Part of a small language model's weights: 3707 steps.
Each number is 128 + 24 x the weight over its row's rms, rounded and kept within 0 to 255. Layers, rows and columns count from 0. Numbers have three digits each. The size before them is the row's rms in percent of the matrix's.

# layer 9 MLP up, 1280x160, rms 0.243, rows 36-53, columns 0-79
090:097137158156121179084118130122096084130087122122143093135176130135159133142097155158146126121132144212131111165117119154122126156099111123132163129139141111125121133115149102123120137128080107142125141145117157117104134103095096099116117131
097:122149134098150117085100176106109101073124133148102142164109076100167157091081108130136149102138149097132149101158113120127111134158118119131103097136117142127112147111161108113119169175143119120120131118151115094143127139094134087103113159
089:120146107152134134101105176120093137116114127143107160140150111112114112146129099111125182086101140122088088148130181167148157154130119131136161158179118165129127095121126121061136198161112115125139125114147142126110101133122158087129122138
094:096150138169134133171133121100120158079140123162147130117140105150135095152117124103098127139144117112129123146122049142137122112142169161120123138164183129129089123174107157125067122120137067124089125101089126100165137113158171172163119134
100:096097121134117159151149167137177089150085107125138176118138114135141157126162122121124143132143144160161094128120143132103177154163110118111120152130114140097138131146149096084136132111121121155156091121115056110150129153120129128134152147
104:100138103129097134155150129161134091164117137123126139108127134096144155129123130173150090124130133128088150084134115106110074147116102107129143122132140147142129188132137121124141120113147134125128089145130128083130130124102107124107118095
108:120118157118110139134112092122151115160127117101132159122127135109165129187135122091131155137159157120138134131118141150109120128127133128098165103146135146109116082117124123119096192171144146136120146140147094112174092096098109128123144130
101:138154107125103148112165087178149120119160137130142083153125089100137137175131152135138130154142087163130156168111118157135148149112119165146145148144108149158106074147130110111131109105150151102143210145128133136116163121165104117115121124
098:126112117124125110067127149142107121130117150167091157151122091126115156131134127128134174102102114150065123155103098108130128154143126116148131121143113159124141129165124172110113175118168103109153148077125115123104094152125155101145116166
102:124130144148066166139089123152077085109117114101152154155167099128101117117122112121164100171133110164124117174178165113122102120163126144158136094112140071114103112111150127128067118076146150137099139112129141066096130131078132138126135130
104:144110111098136137128095155108150160117072137146100114158091103118137140168111157166137132123143137172121129137131083069155163121144131127139126102115107148077124138114129163127114144129140115153169127107146115097117134157121186123115123143
099:133122098117103148158081101070153110131082135106124139123127138183127118112120121095122143114198081130194108125141155098109134141106136097136113111120149161137150103108105157114102112152140119107118116152084132154143105131127136121136138115
107:120142136076142131134088134096136159153100105101118147150162127128127127123147187091140184098141145129126151125150162124121160117164125175076102140119091136127135119133091107152117109160131135105142136132107099134131150121100169106105108097
111:122110080112107107142148137136113114117084123145127105145155131164159127138090121124147148084136119159161166134133082127143131144135132134132163129136155157139179142144129136096132123065128137131194120156104144081155136124127140137132141078
092:169144094127137095113136157130089117154126159117108124144105146132125136108101118154088145152142137097107155119119120133154170113153112128120091085160106124134133133101109128093129160118138120157139125135116116175118120142115135107133091120
101:136179141098123123162166111155127144102130107096107112117132107102116160134101096120113156151111117115166130187112163140119110137115115127120150122163127087102119112140148123095149130114114162085081083068151103122124123089096133111107128114
089:101176119160151136110100138116136095169094146150115138126111060174138137141142131122098185110138122100129165128130144126162110133152106119119133187154142149149141139130118147106134148098186140148149136137115150119119135123115124115136115143
100:134121156120136132121152125104120133123116099120146157120125147167127182122102102070128161098141120148102113165116155163121153126108106124141116099109166119143111146123117101174138121158167162155121144120110148100107114112075142136149138123
# layer 9 MLP down (transposed), 1280x160, rms 0.25, rows 36-52, columns 0-79
091:155135089116153158111104118088111150156145088169098119113128134163127114130169150129100087135083095139171155127118134103118117121134098147134114113106114136121115101126139105098114150084084144129110099110125092118129192152136101102112155128
092:125130132175145119109147145131100131103149129124123136142115169131124113113130145108145156132118092146164110114160118156106111147103162100143142175118121146132102131132163099114146155115089096095189130162126123089132124088122129127084126179
085:117107143139119137125095162117113124085116111143145092115132084119109100105171131120153106088114128107119129152168164103130146114117123140106163113129129081122079101091122133156127159112061061146151120130138127141122109140104099115127133110
091:115113144146115154088095097113147148114141155166109126123103095118123113120122137097109098187123126124120134132175196127108139093102122118122081135106214157154116139106134133155123144146182135148092101129095093127122134182110183118138148154
104:094129141129125112137166172172160096149170145096073140132119161123143144152136115138140151131112150097133129120125109086102122115115117139126099174146086132161110103087121115109112142096139124143092122120143130159159095121139161141103098150
100:107152115116128176113118150152134146137163127125158119112127116168133165118101155150140082107176169156080106141086111114138181154122119150157149116171200120103089156128125172132117107126143118141096141140102116127137154123124098183153120106
114:137127121112103112157134148139098109147142121103180172160147133115157143154103125118122126111139116106116138128127133124146086177134186121142113141159138107105124176139096119177105127120136117107146166114106108117104122109170130115104114165
089:132123095182125127115157160117120123126140105111141149121123147098119146150103106145132145138160134160112108108178145144156109063164128064100116168101120120114135154124135106112138140140111173158102130146115093142169122135120130092139185103
092:113101106146136166062115098137120137161127107126146114170106130146126092117113174117152157151097114086105116176114104127147117122144134084121142122103148147133118127143136176109082096091107118092133127155119124128104110106102113139166129091
094:158121153121095139127117113132127127119110150132139166110131151117124134087094122118141143121136105199131165154098140105106143083143153175133117152146107142118134109141122145115090144120135128091103121115178187126105167109111136158130147095
100:132150105110155134128133123081166185133124153099180088120141110112111119147143097146152152108104112181085133166066092099171149111110136158131168144106106161136095153142103113147118153136140113113130134118147113139113113144097149113129127119
089:087112122127141101110141159154085135178075086147148156110120128147067155161120067170131139111123134129065122129153120103161130122173147149114120103106122136149134128123110099135078109128100121132109146144087113131141116124137146136122121148
089:131121140148154128129114110119111059123120143121160142122179149111161082112100108115159113136093115140151130145098145148125073096133146105156117127127147090169133120143130146154164115129122140106124102131131123157146123165125091193186112134
092:102117141172127133113094117099134124162134130135135106154112152098111116102162079104188103172144145099127129101143162123098096132124140160120095099150131146130135121158108126098148136099125121136124122175099142105112100174146140156143127130
099:119138096122145171152134120132125121102107135126193110109125140118136142146108140083123090105140129134143082148094126166148137151102104129141105123126143116135124102153148137118117085119159086169150099120125149071156102183159111163142166117
102:135155120120145121157117087137159135185131125142130108150097139111156108107141139135092104137148130159128127097111150159154108103122109145098117090127085141160158150157123104136126083121113093116109104119129134131147154146139112127192126108
086:118098117139133131144143148152149098135083103149118111128099068176145141104121127125143109110129129073141124136104151127138137131154095144139118195115144122164123156159154175122172127092147196134114140138097122114095113134151138094133121132